Part of a small language model's weights.
Training: a variant of SOAP for these matrices, 110M tokens, 3364 steps.
Each number is 500 + 25 x the weight over the matrix's rms, rounded and kept within 0 to 999. Layers, rows and columns count from 0. Numbers have three digits each.

# layer 4 MLP gate, 320x128, rms 0.137, rows 18-51, columns 0-63
478502542503506473507473531506535522518463506522477487534548491458483486475482473526471531539505470546498433493480471464512545518510475497508499521529484543492525488459472498493474501509516504
486523493489517494447510554524484469492518514512499480499445502543531538498544491504477500485487493508497498509540499564506479511508527484488521469450520513516522479481472504546530481511441501
495515496549503491461517500469535526491545541551463466484510510519539477492504477468514515507506474474510488494503480491493489490495528514473503475510531511499548465468488528523497525505505482
500490518488482484510549481475486513508512489521560513530513458502485484500507519504506472507515489512492443494486500514504536505485513471522469507474517524562480497528501494489470487508474530
525505508472480460489467477470480528499516482516494505497507510473486458495525488507536485530509489487520498529506520479500523504471511485514487522491475503509478472488528499527516501511484490
500489479525512469505474480526494476507501455505462503493492455531515486500476484520519537531541441460468527506474446511524494478520507489487515488501486480497512469502520521516488526514518470
517512525497529505483521521477543505527510482497446439510489491516502504502502525478515455475482536490520533487477479503507523489502509500462479479529536518478495486552428478502511503519475417
526532498478559472488489446532540504511455504488491492495519482493529432490516482496511513477538483494465498507510515519508504523477569519495537547482474533525534500500510475485450517516484490
494476457484495486483509484476535461472484461530507462510494453495487493515552513478539478452472516502468523475520513551476530543471525514501526504502481502508527487537487506474514488519483484
523505480461477513498484488494504529482503488522512488500519501505444510452490513466481507445483490508476478498504519501521513459499493475532473514523508444540479523525527491495521500484423477
482493516497504482474523506484498462506515456546492481517532385514525485495484515494515510521461475494576490493483457445464507467470492520491492512508519485481454498513479497486514533497519505
533456551507498457493484488521545512443525494544514498492509545493497464487514455515477519514499509464482517502510506526484523513511521530534495539535486509537477465544501470485532473533489459
480449488506527510490497494502505516546473524514493507470514497499501489561468475492539539561459514488469519482498534460496472493490527492469489463520503510505493477495519511446481485500524446
537528462510503450492516455561476512473528460522521490530480494492499519464489522489461489524478495482502507446489509522523458488459500462509491472544542536472503486521500514528515498496516509
453503514485541498483498481520517504466511507465499467503509483473534495573506477491480464503521424512511470489533543510527470516510482512483462473539500494506487509563477529503535498494511497
519499511534491507476544467480487490492516503527510472500483479552494480507508522462480526516473461477517482498523487511505560483506511479534501485536465490526510516538504489525512459466516482
500476510495503509524504523496511489500484505504512496518515529471481447516524496522543463518488453482516545516515474506519463510485532482537538499476560516509497490517492495473489515547516510
482530502531507521496504519482470467488480471520525475528499524500462473498521494486510521501462489514504506512532520528517532499460473499493485509515517481504553499508512557511499514495534483
481498526483496504484550513468544472519511519520489502527514490519483503528483461505477486514472450517501517480469466495514489509469475516516526503529472539505482485446512474487472506505481497
539529535486499522519511495463489483515538465522528517446475494472509485494475526521474495515467498465470509478500530476519494476501518501469473509478486514504472520472459444505491547537492490
525454473509487506514492462482461484521471484498546477485513507484516443531529484490506540490481546475430484519508525535473492492516477498524522504502496483458486515496481539502464494532472499
483526497481491485529498502481507467513517515531506495482474496479525474506499468527501498468537488493474475494543525488535463522525493538520545452504527533434497464451491518526517533504464505
526521478530459531513492498534456566524505492543528466473528487494482467497485454471496492471505553510477530488515547501522503459504443488510456516506506502502535522528472503489474483517500522
523518493536509507491475540514534495475531499497514514483542544471527468500525479512517466484504486521482466504489529509515545534509508524499494525460513492489474485469519496508513506492443495
463527507461486495546529520485454476542501524504515481498520501470528443552483512470529480481478551557511543464481489402476486476474511448472519488501511520513525510471516526499493523454517511
504525517497461509514477505497517477468495483487495470510509487487491501508539497500507471518516490474521500503488534488556511488529525500501491486485492527499506513516453496513503473470478482
477517519467529486503504497494534501463500489496520558501476465471452453460469462498554464494526448506487509490431474521495456500462516494472476497493528512463542509483522483503496477539498516
491467470477519466516466463474508453493569462427525509486490496489471494511547513547498533526512489494496467460465475527558494501537498497485500476507515489510518507508513487493502494465513451
511513532529474537543519523443541508512468496476529530545490518466501479504522457537451521470441523546433501436531421466519521504431508480477512498484496510526468499488528508488474539490540493
514538523525528503516511508521492488505530469533448455476488502463481516537540532516508455478514455482513493483505515462513523508486515498518515556498500483503508515489523485469487521469488521
447514484493502558535525519454541520501504526436460468533472493518546509505494481496492519494501564469467508477525529535523502500505494522433506505490483464506504508529507484491513509522512511
486511512506465510513521530457527481465503518470483532486511487520518519529503457465471514477479453512492474455488504465508521480509494481435473483459476474494500507508482483494445499480503516
492500494472461493501475485494476481501503477507511498476552493471476531516497497513477544514469509509520468476473501459493466453505496511501521458510545501473533481516487483491511498518564482
499504486527496496519533503478488515543502474533520497460519541507505519480530490503506459487537501474474485525477504504540497486515507490488476522485516510534488503503509481538486510540497501
# layer 4 MLP up, 320x128, rms 0.134, rows 18-50, columns 0-63
509503453497549510502457454509553493507485520474567486517525483479498498513487484523462515505526453502493484456513514521469491486508509533460529537487485484482513477488438507509543443488485529
459549522483465479486484518494482511471491538483483509503513479491516541546497493499479507506501470501463476517514483454502477506526500524491503520497515483493521487477492465526525516548529525
520500480497462488496511474511554518556524467516500467489499546554472513477495482466543522484481490515476512523517473506497517458475555485504503471484503474496513486488522493483470498489574516
474455481507547494488470527452540472529493508472532509506475466470544456486503511500493501484461463535459508475529476534492518551521522494525510481502523514513482507503493530499499516495479521
499514477532518473490528479488506462496514494517507508507458514520479527480548466489497512479469529560527478512496520509508525515491496492477536485477489520534474530522529505486538516512528514
474521473527525529544555462477523501514464461534518500498450472522515518485515503500470497502536491511518491481510502508506478536478495567488495523509487515515497493480468524468535499570519523
469539469550507535503509537559494516530511522504531508508510518490524512523466498486477516497552507499521520523509500552502508507495500518511535500436476501516502529474570507491480553497536545
440491499533509504514440499528573520491474509520480482509505554533514488545532486498507496483464504538499502517499481488488459496488507493532526492483529502524523500461489494479535516509515489
458551536549475515516507481502490506514503490490488524507510527495490518499507487482508527503517490482528497482491486496534481496555480460478444488492534455502527512499495523515528478548469499
478518520490486484511532467476497480534517499511473522518499491502478500457496493489500448482497541466543502464474458479493474502512464521467468490477487495494475442520487514493502483483510475
505521501493516522494484462524542544507466531547495495500499519492502488465515504498503494527476495502511504478488501489491488555455526481498455529489537502497532533543510531542509529528486483
519536480493476508480524489475475488521495472515455518493465511462475482501534490473538479555541520463507487523486541511484478537486477510504521485493470455442435477452460504492446509478494494
482534508522548497567515501511507522493489492507494484497514477490558490478543471531533525529487489501480547497495521508483539534517505511512495528502466498483489522471479515557488498506484520
442518506497524468483488480513503432522454466480536459499482490479495512563514451519468489487469520463469478520480531474529491462538504531503506481487469469505528479490527538513527509517515537
481508522536464458520485535491508512496482462531511539489504507522502514475495494465510544497464581470508515501496440505512481438473521498518532541482483508492524477445538497481472485518512538
524482481512471510468523516502498487480520482490496506513534440479490524507521520503465472507517520465497491518542452489532507509563500525543547549494487449471494500528471458467488519492548484
490493497480467511505483489542491475504484446500501507493528531469478512502510495513516539522492507517479487492541472533456539528473487493521463504435496494507522511510545516526463524506455541
500499496540503501518447535503495517529501504486465491458474487505525467473494506469490530495505499473524481522491486481519503561529511502501503477519478473499475504447516448503505479470487533
522531520506451532477504532519549419521502526461550500501489506501506518472545527493489498500490474507528526467471532496548478488496515546486469472478501487492535488516484475535494509486477497
497531471445531510498493478515486500513445509488527543518524505529494470491475519499499515475508536502490491470537491473452466530491487508463456458553478550484487532499448543506519494496533548
533499513564466489523543514455511527536525508493505475528533501512488519478498494486463491535519476502486479474527481553477502454486554487540505473521472475496483502511514480463505480471477506
515449487519492553518484560518513511487497501493521527504505530533521509472502496537480499480459515512520478516510540541496497468549481497503542561492472488506519479501534509510488445515509440
536494477480544526528450531518538460519494481465472489515502478527544496529522505554503497496504508471505516467488526506506512506506501464454535511511486464483435502478502468536560544535503515
493476487496504520525512504539539505499532507518496509475534517474532528458489500508509496491536520512553486478484474473518493550510531465523499536461481472504492457555488450502482474506469506
487514479473507493451485463482553464495525507505491496553499491489503463496513498491555529476485515509482481543540464473491557489517497509466515461513481529476486504486474516541555496484486477
501543485485504504529491456517529489496499501505517501556526487504549502506530526475532498515478547463500491511520506482496517502516519469472465474500500515514517490496497525506531489491517490
510514489514504529498525526538488497504479526499516532529499543493484488503516475443486495477560531480490496489460463445460482546464509502519492501488505510495503467444533505516485480489521523
483551495507496484464506497496534514509476479509486494474515531481481520487494503507479508524492498493479506496489508489491521507454487495493529542474528507533531453536495459495520501532469496
524479483484559466453517505541459498499475529496466535465520490510474530490448529438532467519502523519528495536516526516457507518502518517564477472510481500469507542481520505458480482521518518
473526509461487506497516452441478523486481470522492459477483534520472505534478479491451482519503476513469517483524484493512486456494492534501480504487491494495480486509464493501508483486507495
465509536531536534495450542482471502485528539493521489478488487523509511512488502488519478506438482484507519519513485522514488517514462482469515477465501479518499504479523504486499464500565458
508505483482566528457468485513469476476513510559530474478542516464490483496493521491533521467498500508525485561482504488486479523495513510534510507549537510526488528490544506519481475511528474
532496484509512484496519486493519550487517476491531477480474518482486490510499491456481471473504475509524534512497455496484556484515527508496482464524461536587502501509501487466538501512478489
# layer 4 MLP down (transposed), 320x128, rms 0.123, rows 18-50, columns 0-63
489479454504481441465509490481497469543457462535476494522457515509478432533494504515528527523497519551508522503506480477485542459523526489506488567543524541491463519528520502530519467480534494
504540488480502499471487512466484495494485520461489462496475447539502457504489479488490465505485494469471488485508507548433481499496513504437531483492505509483497445511503508515533505493464511
510504481467437498483484483534483470493510530516530495479464523490488452525531503525531491550498491517518532566518508526502502510501473462508538527510458492477498532504485491502498502505436494
515490524440475487483504506503520510472477530485478493490522517450475441472511525504494489514519483480483486478488503521460547501494561500569499521506493491521481485517491486500505497519455503
480514536499529508504494527499505499499507546498473461506483489517446518493536483476479494499483488497501550538501535507487473509493493507529485515513512505474482494491487507493495503529521506
514461498480474506497431565492465499486501570516483479469542519484504470478482513520515496497485497502473521501467494489512510467480507472480493491491510516485466481575491488514453519497494487
523495549550432532557498500486470501460485488478439549502515508546525565490526516522476524519501493546480508517510531505499451524539494507506476506470534496474460524438500496498564529498522501
508475477476494484538502504519520498515436542495491497522513490510523504489504500495438497504515486518491475463503495477516498521494544496519513523552484450522512518495481459495494519514506489
531484463513491534483494479519501511519471570485492512528510512476495502495478502531475473488522505496513487527502536502486495481497508462454507532501507513473502449508513528525515487497515487
489529482511530520500535506475545465495496512474502503494498549492519512521514570490479534501521508472502497544468475537506472490507460515533517519452462501486512503490496533529549514516523501
482511501508513431519489521462541411495497509483496500473505477515495477509489479492491517546501469525515519497487446523496500514526525479502475496506532521509482520505509507524508528535525472
518529486506509519540495518509491474516496524527475533495484506489495531551539498487527506502510528550480460513516480471491483542481467508500456509509490502433486509506475555518472486467507485
461508472543484478516474514492475479520507503497486473519466514508531525462527504490505504473510473510486519487514498522514482520485504482503521540497498490523481511541495526553519475489478488
507471537470518513493518516551505500488471508467419505532526514500484446459496525497506516465516479532465493511510484504489495519529561521471494537472491538477494454485487457475491501509547487
501495469509495524525505485435478519476484519524550492527511535529484365496476502515541516512510472515505495512506497463493491462511500491493496510488512532461495484447556487502494507502505484
488554479509514513491508495495494516454513486508512515478521465488486506498515496520489510501489493449497498481483479476487504463464453471479496519519500461505473490494515518527418514519511514
533522520478466493464491505490521504490510456520521476498528487458520508497506506495484491491481507506504493471522530554503509514518502545448479517504470520505490503487509492533485510457478509
463503507515531508515474512490486515542484535488517491481507467493485579515527485474529492495467543508530465482496472516540467490483484491520507459531499512514512498531487521517443508464523481
510515518480483492523443505478536488501506487464508433490525473471493534536478543473451478496497485533437539493486510488516465478494460511523515450509540467487502495531509498540509496490470493
474504471502501466507481515483444524526501498483483475528482509533526416472475497478480503461468546499490496489500482486469526465507483483521498499497499447504491490496474529503506510539471485
505535493517492477503509500515480479503499491499521486462506515464450469495473504529491501477514537525515462479526503469497503474520481475490488510508522538500524518481510530519542491508515530
469503493495495521517485523514493474523499506504508514515534495503494394517512480520499510464541485523511474494524481497510459501510485500473531462493501529500520489521474545520501528494530530
499536457474526515505486486507447549505485526501521496491490545480486568507512497505479484501527470537510446567536481499494487508491484541507500506469542521506484491491503485504486495478491518
488486476500513528496526464510516532479515472488511508507524493502474491495485552524478502432449517515493514470524531503481531511477549517498516493508494486491477484505459485480491502532487541
510499479478494498517474491499509505557526513511518530490461522553523483421471485500487470495491521484480438471519466500502455535485521478507508521518498501500496436514484516532487465483517562
500516558523509513514517512507540493451437510523506520494542476493489485500485493515520498490488509493533560501473501525534520487525480468512499488497528477530491493497478484508531530501464519
501455500499511460509544474541517502465471548488539490485475486517487531497486506550482493508495542516523532538514543484512526494522458469490521530546514534528481505578510490470514547483460503
505519446499506489471490554497502519497415478541491494476497512514510488525484530479507491525535513539502518519543484497526501537504492508479532518509515522509480476475493471486522513511490496
467511533481499480516504493512501455529499528492449498480493472452475458494506449487487495531531471493513491521498487502484490549516460485505549498539499479465483484460488498498470487463472492
510522484574462465507480532498484504484518505523467463454492556492509562448492489472476495536488538503506531526504538528539510495505452513486489503468514483515499521503472539514501466497478509
458505517497499525552513513476500494502491468532461499469539508498519577494487531475490475481494525480496499544490463504540495487459538570494475524486496480534514513504453469501553475512475540
483444525479524524501474475515450518491515470523517497498470507529477474478553508471512488486478497492533493478470515525531478508508490458495509513539508522502488504443527495487516456478475503
460499500485486516521535511477482506503471504505487584504517522511503475500507545500492491519520509515475513531524514540487480524484514505547548474510493478491487505501536494458515479552501507